{
  "hidden_act": "squared_relu",
  "norm_place": "pre",
  "attn_scale": 0.213,
  "parallel_block": false,
  "optimizer": "adam_variant",
  "weight_decay": 0.21,
  "batch_tokens": [16384, 32768, 65536]
}
Each number is 500 + 25 x the weight over its row's rms, rounded and kept within 0 to 999. Layers, rows and columns count from 0. Numbers have three digits each. The size before them is the row's rms in percent of the matrix's.

# layer 12 MLP down (transposed), 2048x256, rms 0.0723, rows 1337-1542, columns 0-31
105:511487527491485505491491480520472500501521527528513466531514488505531492520483500445509510524483
105:492514513486484488508494479488489530541517482483484524483480523545448537510483543533498491546492
099:481506522520510526536552526460487477493509532499507479444479501513514497526471501475519494528488
089:474496485471525472493504513463506471482478522522466482491463558498509488490521512522496501523482
100:527476520501505476519547488483478477558507515476481516490483503500541528546501507547512482485479
111:499531476523555499486496508470457475507485486509518480512511486523484481541525491502551517483496
097:518492511487470467509468477500539481507477505509456467527503492504450504517561512490524498530503
112:491448446503477498478506462524536547443502486511508483502485500512466534529535515539471486504505
092:490514493530519489497531483463518510478483496514510506518506521532517468477434537508523484484504
105:469495521481498534486532477519525545491518506447508465519491485476483516497505528497480508504507
099:473547489472518483468498515512486506443521462508477490506530497472474509476482465478471469498470
101:501505456490526504557515447485507505543493466474518465505501523470513446528457486514514501522532
102:496516516509469426448523519541471505502500501499498468492503502470513505511490512467481498508536
097:498483492507451518500480533503480475476463563510474495521528480500451498503525534505476447514514
104:525490531520428490520522508456470498461518468549494481483472517546481538504513546508502529510496
102:500500514530477482515494500518501465460524529480516497500557477530488519471491490503441502518519
125:492504482523511483479528441501505488547510513515541465509492506480456499482463523469500504511492
106:482535552481475520498481463506496511473510477536509473516550510462509531509518520511523491477493
093:486497438472498537537503517502502482517481509536508489487530526517480449491482520524510498507509
097:499440462473505505494484497513534482549473527544499508532495470502486499509514537490496516542501
103:489476513501477516519514464523517500481506481505482522495487477509489523495559505508561496510491
095:487472483479491543520440546487533483470524487467471528491521510518497517527535480575501494491506
096:472509491507486486531490494511498504518488460451495506495473489533516451533493513531494560477531
100:478500433516530495508536530494495549493525499517527501451524486504498476510514516532498505519501
104:561448473491506474537501507480518481479487511503521490496466493518481471513526504490504487512532
098:485555524531491474530512500468486507473555495519509511503498466525500510490489485470461511445529
096:497462522523525494533446500486489469460510426515485493536532477484484482471499489536522499446492
018:509496490513500469497510494489469503483497485509466522523518556509530501492489517523493497432500
029:477513517492496490523529561535473492506507440578524511446502540470490561567507525516497511504506
095:451489538494464499518524439497466474478518481507516531509471470517479520468528530511513488505492
097:530501479472514492499446522531524536551486452489501498505508497512458528492560505490468495490535
102:519524500514547502509549552482493492452515548482542525516487508519488456520518498498489520500521
106:500491489485503486485493544475502513522489520497525461488493514466499458529529510488519515484518
099:490477497502505469463476537481493474448486501487480489514477508502491463489520521461472510487512
107:518518524493494494494491507472499498468525485461486484488475469510516523469500501489521518546546
103:519504506475525495524551498502511516493475522504485522531480518514456488490489544463476467494479
102:498472497477510495508493486477482493480478537511493470506501464456511472546483544411487469551474
103:501444515554470466539512522484509526479502550501483477462474482516514516539493472526502470514482
104:517512488492501492504478508525500485495491543526553525509490484512522457449487520477523478456520
101:470512494521525502478545519509478480478504534462497504526514457513501508529468469505501512490511
096:500457504501500511507562466498493520497522495535506481453524515481482489501495490481502498521505
100:511495533489481500468501462540502483503481483517494459514513496483521522531493488503549532468533
104:487504486528516483506483490558518542574537501539510520466496457479510479508508535498514510512489
103:526507512473523522444509511562500536460508478524517520485509492498497516526456543521449510493533
097:503498490508493476492537458508562500523525464543516479490479476514533548540458509478522531461477
100:503490538505531511518476505482494535478476482458490495466489507490524470482529504540488469519504
092:480502509514486521523491498515496532462508449549474473489480532499478505510514512528520499509552
102:485456481503523519512518460502498496520488483531512506497485484491479539495536530507542483502523
105:451530458480480428456465509524473530428482495489511499511503518484535501510502502488486485482500
105:561551517519481471494503504516532494499517457497539506492537467487501550516475491466499522494475
104:515527466483516500517509494468491484539530485456491543497473523485508519521503493513488495523572
102:490516465474452533541469489550507468525498467515526488454484452519450498527525482505487542524502
101:508541541497492505438483505491501495503481484489495512483501472501538489551532511482518532534498
111:531476530514499480512496490536507527465518540473444488521497540546512454471529508497504526516501
029:537525457483518472518508511490508484496440491512491507501488511504522501514500565498493495426522
106:494480497488517504500506444502473449552483498500513473536488497500506505524475497524501468483499
100:514476471505496492519478500495501468501513505493491521498535515493529510502440512530549499459506
098:534517498469478496489474470525515567482477449523464519488498504530460486487535512501532512522525
110:502497494494562524472530509515497513518491501507532466503534564470484508528499494512542473491507
088:537510507492467480468543502507513521526514454498453483526513522510546501509534552504501512512562
101:507493475509505478500468495507505512520479495535480520507493472444491495513515573500454484500497
105:492474524532491451550498496491508465490497489486505542482496471517532482489474526491502493495511
094:472539472495485459523503441502472481498504493434539472494537514491487508490509475532501490508492
098:466507512520510511514478470520510501512514507503523463517473544471524500483473500542483512502536
026:436500500507492500533494467490492524503523498531499516508486510505535479500516463505517505555489
104:561502452526498521514528509496485472510478503551507497474538502506493497516466477500517483481491
106:495490484474519523505522464512520491469464520486520501485489520484559472502460510500459503514468
097:475461479522510481498482479517503486500542491505478539550493486497521511511474488508490504505488
106:499529501477502472478481548491499471478501516515513523471501526454507416496514453485455464515522
098:495550536469554479514509503520458446488483469487498495521473533470488497505499463480495492506499
104:454549506488493505473452491495496527466480471466539488514511516502524473490497507439517550519534
105:466495499486516516490516477461512550517489506460538505466466510510513508511511488482543543542528
091:502524518516532452522528534554530523514548487554516520505479477522520498505455513494453468471535
104:462500509493462504560514450540500490470494501490529526515479464530479512491497476491461456507474
099:472505513523522532497498491482513475494516491518508506490523502496496522526503455539453473501483
092:508470509516558498461503470525534475487513465510529474511528511520467476501533437503520462495510
109:549524440465500533498474476506549511468516454459465503482530484490500494514518499483539508478502
093:549548478476476543464479508493516520527453491552480460503501519483484505509486474495488516430497
091:516442506521508460504504480489527503502535480503515474555503492494491512469536470510491513475485
104:505459514506518490484492511488527558532484483480511507495507530532531472550484471458503501513533
098:537514454513527518476483535525532477470508485563506562488488524466508467518447475487480498484482
097:483541494483489492450517501530474433463518482490515494503558473548489479485500496473500512470509
085:535529450438472541452507471520498541491497486491474483484420495499473506498508521501544514501472
028:507495464467528492465515488500526543515503484510481496508498502445514535450510498500533534498513
106:498515475538502472516488461500528522468498455482500509526487510467546498496543498521480489485533
116:498528525464523521493501494502491509508509504502469536497506522485485495545502453528519499500515
104:506529526497521476456559473510512510474472477535462505479512515487501469508527508528505513487527
103:501538479498515487502543447494468465466510453489526520498519481526518539472492502553517523514465
105:496510520481509506457473493521512517524479517465513521462540515443530498507473484517523470459531
094:533477473483459532434472510460502526476467511512535510497501462517501505531483561516495482509516
093:532483533478511469464578504501494506489494455493471505466517475525502516481508492498541509493495
103:497534510530502488514515499491519453493520496479498531482463519515462539499509490533476504487508
106:468475572538517465505465420517546515495517475514542516518512472498495538452491527494524523492512
107:506480513494508475457508488465492491517488488524488482477545502497485500531474452497498495486481
101:461470532520512494559502507500491519539522491490518476499510501537492527534515502509431512494455
094:481491497496498440488519502549487455518522511454536508522504497508526499474529472497507479489545
107:484478497538493455514498491449494496531485499500461512501503518503496490506507482515533470531561
102:512492485515543526540505502495543466500528513538489529480543520526482487501514491506528498503517
093:528509506500508492520486510544533510482515487505532497559503494482523494511511510516481509481484
101:485514564453507498499517518498525483459495511487477489476529451481504485515475517478516465505483
099:454493487524487507516516512509493506506488519557495482464471524484512458496494515538504497513521
124:509517512473464512499461492512475507485521482482537505513472526489520494523430553503520509538501
090:503526470535563484516520454510474494525511498471530550489517484494541488482513517455510508522449
103:493502537483486452544512501460490516502525494484504505479492475516501508519506529462506530514468
104:529526483498492510517513489528509459476438504513487517504506486461475495503512497521460531552463
106:501520519515504495538501510481507484482503518483486484466481462505510506466525466475468518504513
096:501487501496499461520490496491515463509464481497464453491510500496481482474496504523502486491529
100:492468541530491482468530480510485489483522473513478535536545516503509489484511482556474485479523
110:515489503484497486505467496488468525470527490476461475482486490494516533511467513490496482502515
092:544473492443481517475473473498553597511521470524517490524521512510491503512543494509547507539515
094:496534506470529508455483534528515519527486487531509518514519506507498501501477469491480551543491
106:493488547487477439513454496561484502490494478467516532473511506495501476503509496461553516454510
102:442484525466542512496501488553518534503454502476493514527531479478525542501521502499492461508503
097:490496496515473503471514474487485542477525517517482483459523463523492481522468526516504485484528
094:494534474522500482441524543543510423472508510494558500478536486480513479507502482471482534508505
093:511491450482479478461483485534512500475476474495532490510494489538505498446498538504509482515460
101:468525478495517478535483470503493485503503520471478484477491493535510549504508467542503483559551
096:471530522451498482454493475513459474499471495520497496477517487490497463496524504521504496474551
107:558466526469502507480532504493500496519503475470485494511495543526522461496499534519480496483528
099:465529574497469489519501497453480509490503504470508489482510529499475464521485503501537553529516
102:481514468469496510501484500512516520510480500484489496507505486529487489475490520536509513547518
102:489468486516492525534499492490499505499506483512481479468466460475476545501555466490461452495459
100:469489530501556468470521549495528490447520483523450514522524503564496466477507489482498527498484
102:551499472498510463536461525481457467527520519502477543505540451525507474482485523526494476507534
096:510511469531506479495572490508489471511488488503557489479492554476560471503490477515550508491495
103:512502547518495480520507468514502523498509537494462556530476484460508475473494501525457507503534
101:496496477499502512491520517482500515525458504470462529520498491480485489506492492530547521497495
099:486511478542481506422466483505521483502546488487523482477540540480523537515474525520501486466490
106:504477468514488534490544496503466552528512518509524486531526463498497456512476477519487512498477
103:534480524498452498490478501479499523474487480520545521502465497512477516523496481505510525498510
102:500443485483482467526483516466507512526504499500464502509517486549504515482505476504491461500482
100:524516481499509483524503523491508516510536449522545477501495501515476511537487493521501479497525
117:508557488505490556489483512535496458486517525521510488497501496481518469500517521498464516476554
099:500464523567489475510521457459472468525499473515547498528507489484441539498479525520521469528530
099:520503451498508458476507466499525503513471512491470531503472462510559516553512494502485474460467
099:527515509464508545441531479514492470487464509464477525489480497461492479503509493519485452482505
103:485517482515506503443475557468506494510540509473526528474483484510480530489513482512493487499517
099:474463498490507528516463513486511515522519532530501515507529506476465462491506474534474476513483
105:527503531478542509519480498479508482483503497503535493500524541515528520500493482541489501491497
106:449520487492493464493489457496478479515484511464495514483508508540509507494485484518501507520467
096:526498507481466478452534515503493530497502510535487532504500514498489490506486583526528477489470
104:536479494463506514508509518508467474461534552503485459458499467528500513511494488502492528490475
100:446493520524490484504490529457520497510498506464476523433522488538501512449492505539545505514536
102:518477461494436475521510499499523549483496472496503484514482484476494515475498505474505459476461
099:511522487453489493521463547480491515520512498514486513453521489505475520507498538501479495491505
105:503456510540458519501485479473514527486502492539530501495477476538491491467537477505517542501487
108:474482483462530488498464518520490498484504516478480529470516530492502505488516509460495509486518
094:517485494466497537488500514531527506508542538474500489482537441473494533522507500496508515503511
111:490477497491568521513518461527503513482495503521497531460514517502523498531473475504504478465529
098:512491473501538474503450501490509504470551531454483497521518554496535477492491503529501494529465
102:523462525526522470517483533499471504482483469493487496512507500513521455490485513495513467522520
093:449497537544448499503527440512532490516557525462517486531483505528468492510513533487500434492502
101:531485480558515454573510525496501464534553489485495474490509463527520530518527468525526480446515
102:499509481483458521486509511522477523494487481531523506530510515499429503517548484489508523506508
103:504520509500485527498533502442513506530503530540537523507463481533521500517491512522499522501533
103:492451489489455510520509495511489535503513514504514473506536492548501507483506513520501481456478
097:462503503529497527518508546475458508510505490507523501537507511577437494466533487529445479499557
105:521492490480488445559513456492508504488527507533484474518439518452490464472498472488509497505507
098:496503510496495500473533480471444546529503479547487528446516494478471526505460494451515514475493
100:569500508470464464508480500486525519501488511483495530482506499509431497475499444463517495466450
104:469497501494496524511514506514514491457537508541476562530519456500503472501498511491512497509476
087:503486505499492521480498450528499499489511526515480514511509521545514570488499504493524515533497
091:456492515546527459506490482519485473512504532474501508490530452518522504521468496499511465509509
101:518499489468495505497472504482514504531492507516546495475521504498442510520493503495548465511512
099:410552511472531482514542526515437490473494431476513507472530509467496529532533474489529464484543
099:483461502496509498515516472479514516544491475494491486488487489533500534511485499516470508526478
086:488487472470511487476515475460519544492486493521495457476489491517500478492543486469481533543497
110:493457508507496519467542484508495456545499497488494501482485517485489504484464502522491515501505
111:441527524485506493456493477533476490513493513551525475485489527448494495478559498492505452495525
096:492507508538498541485501515441497470496491494480480578553492479509502498521498507497504525510532
097:540481513525520472539541478476464501517474543507503477533524474480517460461489473473516495520528
106:484506507493490561496544501503467501523495548528517515503527523494497517487503543473528531523516
097:516501522467536488500500537526511497489513461469482467436481474482493513483489549501461483474467
099:532500495524528497530546519458536500551504494506518478520548505517523488501504484495496470468523
098:483505524514530507489496559495467475510517491527497486503464538506513514470520535486443466497550
097:535491493492511474524473506519509497530529516473487499454523468523504470474506521509514466536529
100:507485488480470511461473527503500545459487501492493477477521472494485494486545423493499472510522
101:511554488468478507515473497502485507518501484511497472522487467508491476485471494486477554471480
101:485522487488521475489511507510494460476461464523490490515498506487513552496480465468476539478481
102:481490497510537507513499491510497475516521531535526479480468545470474491476489523538537502502510
096:476522502467517470494496475543515577535579515475474472472486526499518487471477506519514507532522
101:538494509471505496515488503473495525499494562512494462517477507522499513500477461491515483531448
095:479500451486520512527516507483488436511481495498545475429527471488500489521478501440492507493474
103:474495492484491490495488500484512484526517517515515512484537470493508511493526484508452496496513
098:470513489461534513492535503503432480545514508499498479491480472511500493492505462480528502505550
108:511540470473499474502444510539497505508485520473469519519480463500512491498485513449481487501467
095:524464474517552490498513455518528481495512466516522458487519540498504491481526473529507483496502
099:514463513509461507512521459472478487501522506513518518497526494532509493521485516449470522522493
113:477507474469483505509482504493463496480483520513525492511525527493517500505504477502487447491482
106:437540512499447494510523502490475519495495522493464510564485486488504448507506482485509520469481
111:471501507471479491510576434479518476500523510492488541549505493526531494457509517483533516510501
105:511498497496511523493450475529525524530475521506511539503479562463544517526523509440497479464476
097:511467456485511483518526504458537510485532496514457468515519483489478487471452470477543534531518
094:489496474528491463529544475478487504520465490490514521493481509533495479529548455537492468487492
096:513499498502526544493539514459527503493517470492499486509512509473501487538511488528485486480461
100:563458486514441489484463526482514528490474507497513501525530489504467551491483540457533509500506
102:511542516481512493509498514542475447473490530503490483516511461464486491470480525456487497482494
105:501516466520533527498477546503501487510455515537542490506479500476505520509526516523498526524513
099:467468532498495469503547537513452485538528502469496491481540489452514526517523489504505499476539
099:552518474458472510506440489488486550489486488476481529508534470532472566506470514502519508554468
097:500508533548514475510503520482458521487499452523476519474505482478473522479534520526541481512497
111:486505531505487505483488514478520510513512491513500446516504505500472487506528496481492543544499
093:498499535470517484501521490453493546482500498491498519458534462532516500514506531504530493493532
119:500510484463540513477503477488513470515560498498534531512508530476487571517514499486491526518510
100:529518524510540500451480533554507476495507507463465470539489497513501530542540496485479490558468
091:462518451562548527514486487476486507523515490496486501464480496493506470532530493469521485492534
# layer 12 MLP up, 2048x256, rms 0.0777, rows 1338-1542, columns 0-31
109:492519527506503508497528481479510491542510515493503486511471520440492500514468526500472504514560
099:477516504491543468493546490493482474506491559527492528470467504460531471509503490543499515510493
085:478473504518488500533507512519499533510546508505504520510512469481495506496517469530451513513522
103:537498480539531512479484537473521480513498495516509512485488483488530436516472473490479505466516
108:481505456495515507547530510505494473487461518494544471532496529501462523505516500526514476541544
099:489501484498495502516479555520513494518513502493559478497448516477479433507505528484447548447481
118:513492474499470437476539482523499488474507547520485500465489501535493516499495511492520523459481
098:505497507530541449508509500504477492451465541472493521518483516490544469505525482519501482505511
104:518510487488485512513525505508520496432511541501519491469518512491489489543525529485466487500499
099:488517527481508490511510500483534469510502484512461493469533506523492491525485492547498552516512
109:495503514536499461485511519546499492445472533498474521496526496459526501473526493490486547468456
102:486498473507497485531501477505528487522497528484489520494515501486507519507483484496527485563512
094:531509505533504498498527500481535490496462485479526538503483518522495515434516488547512529478519
106:525494499499494515502520488446498488445499485464490506528488551530484489474521486491436522495518
100:498509492501558499459509552469499496502493503472487481511448519484569513467493487492471506496490
137:497523435480483473513498504515493488511472515461491474504502488461506464525478514489489501499521
102:530510472532550505445521494481499491476512506524467488508494586468525456479499489528475480537517
090:522519513504545490465487490466514508480487530494581530468505499459586496504514483532501505529535
098:484477520535544482501477495510518507511493534512505482501455522526500490471468514469508523452463
102:481503493517500507473508514487521482477498461521518535464514533472499433533513471502490472514507
093:476523491513511509519495487511507516494484494450501516513508503509515473492496489484472523489519
097:475497467468525514531507527487507476506502498519514507486490492538491477464497486489496495496447
106:470500533511514497492499519498491473470408471497458485536474505487546473515478504509458554491522
104:517514507509497483525483516492508505479486523488537496490467502490496523528484544503492556456492
097:512492514481523499486523505541531508521521535487473529459538484540514526554537503477501520532480
096:490479508496522508493488469479516513527469467504531551506502494492522511463515516518483518516510
036:501512466519526494486541511518505504495497538487501483524497492505498482468442476477475491482502
039:500541456516558480528484553504495453504519506489481477480505540473552511532491517517486558496513
094:478529496515503503493489483437496478518469529478487443490524476507522522476527427501478499527497
101:513521475485512507493563516488514499480503551519512478495489499505493495487534510484480503528476
107:512506508527487494512520522486487467497471495491519515520471497489501432522490509517509532482480
104:478503517534520504530506498480494475483494486487479507460486541498512505499495509529489504462537
095:516514498488542508461495517533539507488444514457493474483469519525534512486491489484482479474473
109:494506523497519482488520507498467484508455483493486534480443505509522509510555525486491488490528
111:459499520488503496488540510499488484504477489522496493490479504505491476521528495517461492515467
104:464499489548535470504513493489516505513543488469509441508524547507502534459486518471507502520502
104:519523519502496442491486540505481466458515518491479535474501508525519499496521497546517492475475
104:465487446516504489521569523503514525509491499488475489506504507521502506486521515483438475522497
103:484501465486500479488475497540502489489529455455472481498474497519489489594550477515513562503507
094:490512504534504494501508513470530497509479506497488505490544522482471485512516492476500557516498
100:536483504499514486495490488496518490505467478468499494493541506475491495486487508482491512505565
107:492501493489498495470493507471518513506532491521518498462538524468517467480466472531466568515469
106:520506473506489483534500494498465514491481502520517502514508545513499527512484525490518539481490
097:518475492493485496569479531532474505476452567538494490526532509491475469509533507528481517539494
106:513504502507568487496498526477503491560434498534524500499432491511499499510532483493504556502513
088:498506495497529489512476502532512501491470484499512473537504493473538503453498472479463556523533
099:490458523495501482516482563501507484478514541528508476499547489531514491482499510466501541532466
101:502511476501512488495516519504479483527482467491507500482508495479505481502518489504540517497462
103:508514465491507514530491518511518507477502502523504494474464519474489521498502498503499493533492
101:494505556511527490477485500538522514528515551526492468493510516480486458505489479463518479501518
103:482487474503534523549466518525514504534501493489495525478448460507526533496495517494463481514498
098:502495480503514494562508505500514496499490465482503520525439499550504524473424478479501482475522
105:481494494479544493489493525535509506451491535535517514538511465469528493516510515500500526505499
044:455507488491496498502520523485546502502472505497510459484498577481454484495501532506487506503526
106:513511540491527484498514486484492498499508470512489496500465528490507536494497487508492522523555
100:522498511483527479483500506511481486518491509465507530506493523464513520483494491481515544524512
091:496522436507512465494531500539486493507506488524531462545519502489508521492500481515458517538530
111:531496514519476510514542496475509478511493508521487494467481499533536513528514497499499512535543
085:455486439481511482501471510495526512530500555508510515439500506501484506504456497501485478504489
099:518505490482483486533530500446474510512522519496511518544485487509490523504497519506502528497477
106:478521530476497526507487487497490496440494531482519486482461501503489539464529454481500510507523
092:526528457489506518445494455503490501484485482517521510493530523488517485499485487511452485522531
102:488506503532527502513492481442456490501522475438447514488497535443538508466480477523498490547518
035:473515471543497469502512539452534508529518486513484512518468498516495474501459499486507471520497
104:531530529495517489505559485484506490489520515488446522491505499528538524485496492512515556541518
106:466503533503532505557514490498518492473487526444529499492526539482486554460511515499489555494502
093:489520519503538535512540533505484484501498497507444466492454488516520529502496485503529497503498
102:501499511493528503478491501526470485473496492481459507489484518474466464528473511490464438459494
101:510551514501484462507530503467499465494440550509514523482487525499547471499502508491495512520503
111:516524526510514511478509521522503499479515528473457511498485514476491514534448502462460521454554
107:491513456502483502501538512511487488490479530477526540553521536511540478479551452521508498517528
091:518520466491463465499490492476508517531492507497491460501489469515529507492484453499499489510465
099:462518524488534480533506497482490508529523494513515510461464520505472499475494484466489503508471
096:468491477497489528475460503504514516521551512503524492499535519476492513498506490540497562485485
096:504514508505498509522501500514498487498497547493491516497445501494513453518448502466460510520494
112:523521540491478516474548502492516479480469499499455512489470502504482489491486496503435504446508
092:468508458490527475482539515466486493506483498536518500471511509513485495531509496518520508512502
106:500543501521492512511524521478471465504490532509433564461473517498492472520448501476456539477528
102:525478496517455490468495526482511486496529465503472481530500479499508490469504501514501447489479
100:519536484494502521491545515516514488488508474515507520521450497487497448542469479455488520516502
093:506462501567523501502554487462525522535461487481523561491501493471502515523520512545493524454519
084:456493470512487481501489520503546518479476520478514522499528505480485463563520480498426488506480
042:544507469531511506522513549497527482467490527484501437493507516491498521509486490482471500496538
107:466526458493536471508493501526470493415502533514490468500482501517493528495500510489498536464480
108:498493473514490486482520525520510503503496515518561481495473484454487492521512496518514529530480
107:521526494546546467513508504497519480454469482499478502563433539484502486522518490496513518492529
111:478508497489483507486525497470506499522476501503492463505514525458489490503500487504470482507493
109:505520484516502490574496512473524499474492444500480471498511552505532496525484436483454511501533
092:486534455501494506479521514521514502470485469475466510491536551475488437556480505498469521475550
091:514508507510509466542497494514519501516523486529553443482517499493533469509517490474499517491513
103:489484513513495486535503519484549517520468510535522510526506500497508521481485455508499473480472
108:484501527537510490562507478507479498478469500503476494525445477477498527515449504452528488495489
112:500467481512484466513512549507504496488494495453488520468514466491512512496459526488484546470476
098:488528525506534521500486509527529516538531519452506479508482509505512506501513486474448442474469
090:476475484492520505493493503479462504494479478473471511509473488503512515516501477506490485457499
104:502516515491502500498500497469477489499468504471508489461534513452450498579513487496461506488510
102:494513502522505522478507512499513494530512502479520525445496502512536474473489483501498536526474
093:513491471533485484487507495476468502466434513479505491508527497493540492492561532524531482525496
107:477501528523501510494484510517495493511513535527501504512454506523490527465497532478460555489458
097:517482499485499501508484484482495486508523485494556505502525504503521471541478548535471528491503
113:519511490518528499493501496477480483532471496481475487507510522513505493546486489479481484447531
096:536543440500496512481529497481505489512524433461488481498485500497496489502522544480469512470479
106:522518489506487493511507507544497505477500504470478461471486488485509493539417489477456534492480
103:490498544522522510489535503512509481455510531525487504516519511508509479470525484514488468488466
102:464478529478500518486508489523530495540470498508514466518500518501540501507490521535487527497458
098:500511486492528462483496524546506499508491526468528508520468513448504496446489506482521531485510
099:468497542493514501497500515478514489511490531462505518529514544493503476500501496527463527463517
100:507514477489524498487496550505495496478500451466446493449519508487551499538506504516490535475535
091:506534486496531482454489503542471493505488521506493522486495531528502495541529515492514502494514
097:504504499505511524498493538491500491448500492473478500473526490513498516498465512486504506442529
106:507513468502517519505467521490518495437496516474494477464509528517502498542479513456494506495516
104:531528515497505528551521494492491491509487489480496436503503528509505452502497490462488490479482
089:519547503497474499492487518502477448473497518519486544517480538515488494475518504488494481478505
099:482483480499520501536516535518531485526525512492521537471493493468469482497512479528508509449471
094:504528468504483498515507503522517507476482512547498488518541503489497499509506480485507496502552
098:485517485523505537477494488479513504523486514515535492479480515497524420511485563500454546488509
094:533508452480524485520503497450537514531532497490519477474529550487510485452464513442495507532476
110:479505529500517520486515523499506497500457465515503467542476495470499513456509514479455511506500
092:493474505485503467474558509519552518521499516519524496539521491524516471506465459526496489488509
103:497501481514532516468519529472493505508531521513450485472503490488504487488494472477510521492492
100:484484480487529518490530493521512515473526521499490490503510515526529483499503518464441467507488
103:503505496508489475499519547504507458476475465471503489507525519514487448541497447430491465459466
103:502491498507482498524510494482519509507451472494464555482479504521513461505445506504471496513504
093:515486491506474494502496533524521516481448485463521491468499506478525510480523505536504537532488
103:504508519508478511511473506460503488457466499501494517459518484548501491487504504529476496499516
104:493500487484543463531539486530481485480497526503498520521479497491470459491516473507506503473526
096:483519485503504503553509532480514484523509464482524521476503478457509498488507471542486491498523
113:504480486490487497453499488478512491509501515512492456503481512453485478493502480478453567511489
103:525474460524487514509553490499517500498503521515522501484492502507482488561515491445476507467546
098:486499450525494493502539497476492461521518523498496485494500500493488509476473509481484466483456
104:482533500498473447480492500484502496466509519426558492492521474486498451505511495483472508505457
121:499482529498499471489479512504507471525486489527476486529501483489507504499461514506459535509504
095:457519520518486499493492492519505489491502473499466478515482512508509505467519492465477473502500
099:511493481518516514546502474519495513503487538494515485504506498487536479547506450475444544489453
094:473500502539529483519515486490533520529492539480500486525533503486542549491486496530466475505502
109:505490502485468476497526492497533519497502516511480492474494503470501520512537446473493507529506
102:441499500496490468499483499531514490477480543473469446499505511467492470507498474490541516493524
109:457456499530495454487495513516498471472530493495475515458496503519490476461476505509514490512485
102:464492510496503499496485485464489492494493516492498534486508474503493499486535500507472483517480
095:462486556503545495543498486488533511530517486502535530524522481474509521466494474525449497513481
100:499491498482519494548564511505489507498505516521529507529526506515499504535533487526521498534555
096:500484533507501509470524500511562518484527560467475465498501480514481470506492486514512480523511
107:510525516517524484513494521474536497516436534535538505476478521452511505463520447491490530484498
088:502542501490501487473498519506516513495476510538447436506462515474548451485530490465510476512483
111:477508520499518509471513526557527488479481505495458529496487530482512523513507532501497544440489
102:500501514494489530555508509521503466449523516523484475504493495525484468517475505524517468467471
093:497490524525508475485493556516512476516447531495472485452495501515526499442514492481499476483523
103:462498495507505475508513493496530475497520542481542496466499518465555518469468506495504508449525
093:470492488535551492506474493433512516499478468505485480503478516480557525468505469488477512528519
098:499497485495513495486486495528522489558544523454475473501520502500502478480515543509459505537476
091:548494495510493491522467522487493525474503518451506520501487561483455529477475466538525535448494
099:522494498493519488491494549495490466529500481495483492517546479487502479498532466481502523492512
101:537511498539541511493454501442495498458507535512545470500488538523507482462479529491504460522459
105:505498531488492516539517498503510470485548542467467482510545476477473530558502472482475510481510
104:465480496513526490496551500508492461530488466489518475519534521525522507482524520529467523529514
097:509459486492502507531495511537513507479523493485526518530509494498493461512522533451516494520511
102:467506492504479509490553510467514498508478526475496468510516508476501506480495518476524518520491
099:481531463507470508550549518522503492497511475542520481511505520497497483475498457467483512451471
104:504481515507510471503524519481553509502491547481494493499529542502492521495510486503505497479503
105:481493468528489501515492516465497480461495523488509550482525472489492468539483485492465537498500
088:482494506494470465545493505503534497509457483518470529491541500438491459538488538515524510494497
088:505494523503500494486522503490497468475466528491521525497471522482502537502519495477480491512540
102:493511502490507507493503501464518465521418505504529515474477508494506489486459500503478503513520
101:467514504511533499512506546466477493515463500461508505487505542433474497557484481483507510507504
095:459502498492519484497505503460506501504452524520520472498513464519501471498516485493524503530430
086:500482488515508469581503499509469483526513459519538545491531509488454495492521499493502515469546
112:515499541519485530514547485488532510529513563507464516504526519499504508518506495430484526504530
106:498506490507547506477527489515503510497489471540541472478490519520514486539515489503486473511477
098:473487491561537499496509479499508487545492465489521532474519557475554502497494528479494540481514
098:505486523498472473501538510483510478509472540488475495509521478501506446480501499501443524508532
101:501476499497525501484540499453519499510525467498485482547485483521491479500488512503485560496482
091:523531487489496483526527484539525497493508529544518482499487485515529508528531494477476510497512
095:500526497497502512505491474529475487518467495501507518511484480527495484497516485513479467545536
102:477494473477521495541483517470477504482507494514491501513493496462480489519494503520517513480540
095:502525499499486503492514501494517513509477490476505470483495489497541490525520536523533482511479
103:516538493493514499552492539483533499487546482500525489488488512521500511518471453500497492499502
096:498516512486502535511495496490491502535467510486474522487516527515498513504519464499470522492467
106:513518522474467440507529497507510509500484525509467506517506522506495528503480500491497496450494
097:541540461478508518505487500512504523519517509526504509480534501505500488523501479502515519498497
102:520480460487526499505491493508476489505483512479506542536526536460499505535470499508473532474493
100:525491487509509518526565505435518484511545489493539514540510476480507504511476521520479516474506
092:502496458469495469513495522493531466481485491533527467459506519463496466560489501512485551460490
104:536509494494515491516509497439502500527452489452488464490461529480527514492437494509506471509554
097:489507527483463516477480490494487423518508513484485466511511537506492467488465511527445514486483
106:544531492484504489523505516494485477480474478452510485535546492493540467530488465509495486519531
096:502518501517499513506496495485486469509512567486467526464475504486515506508454516460502518528476
102:535535514521510462506536499504485503537531491516514448444493504497522493490521479526527467521519
109:525528499504494452508497505475502488495507474477524455495514532505493475515483512508422498488527
111:489495486482483512497517507457504473520507521543510488505490537507492502519492453498533539458506
105:521520482502517497544504530514508504499488501478520509494524509504471509524472517529455488487461
113:507514492506521488509520488527514512518505547456496503463508499484519515508515472524473474458512
099:519518525500536514519474509503501492509492493491487538522429525476503547502510509510477541515491
092:511506483489511493497491501484511511486450471506519535536499477492497463531494512509513483492517
096:503465508525491502475479507501551495494475501446473499536519481489515499484481506500494494462508
101:489525460515491492511503519473451479516475519504484517504535503488514460480505444496471487542438
090:472511452499500480520552488478490496471476478444512493488495546470504485492485460490501483485555
106:499498539495466476502513500486514495486546505446479498478531526498462476499492472477481473467490
094:530501534520466463489492508471464471499442490487487500469482487490484509504547479532525509484465
101:504494515500527479543513527475502483479536533476527470537530507496541517507492493482455562508512
099:468531512534513516476488537510512480457515532491494436475496479456526459477503500496509581537496
109:517482508490481493521493499489508451481473467495539490470456540474530493483503519531502529470522
093:482496511526502494469504515522511483468461472502490479519494530462466520489483498492479486522500
110:485501481519482469487519495504487502515475545461469479510498530518562458523465476497493508481514
102:488497482481477472485553519459519493542480472472478483470512493469503513511466501517507476475475
092:522529476465491484477470501487524472474517510487470415503483525488500503493481489489454504505506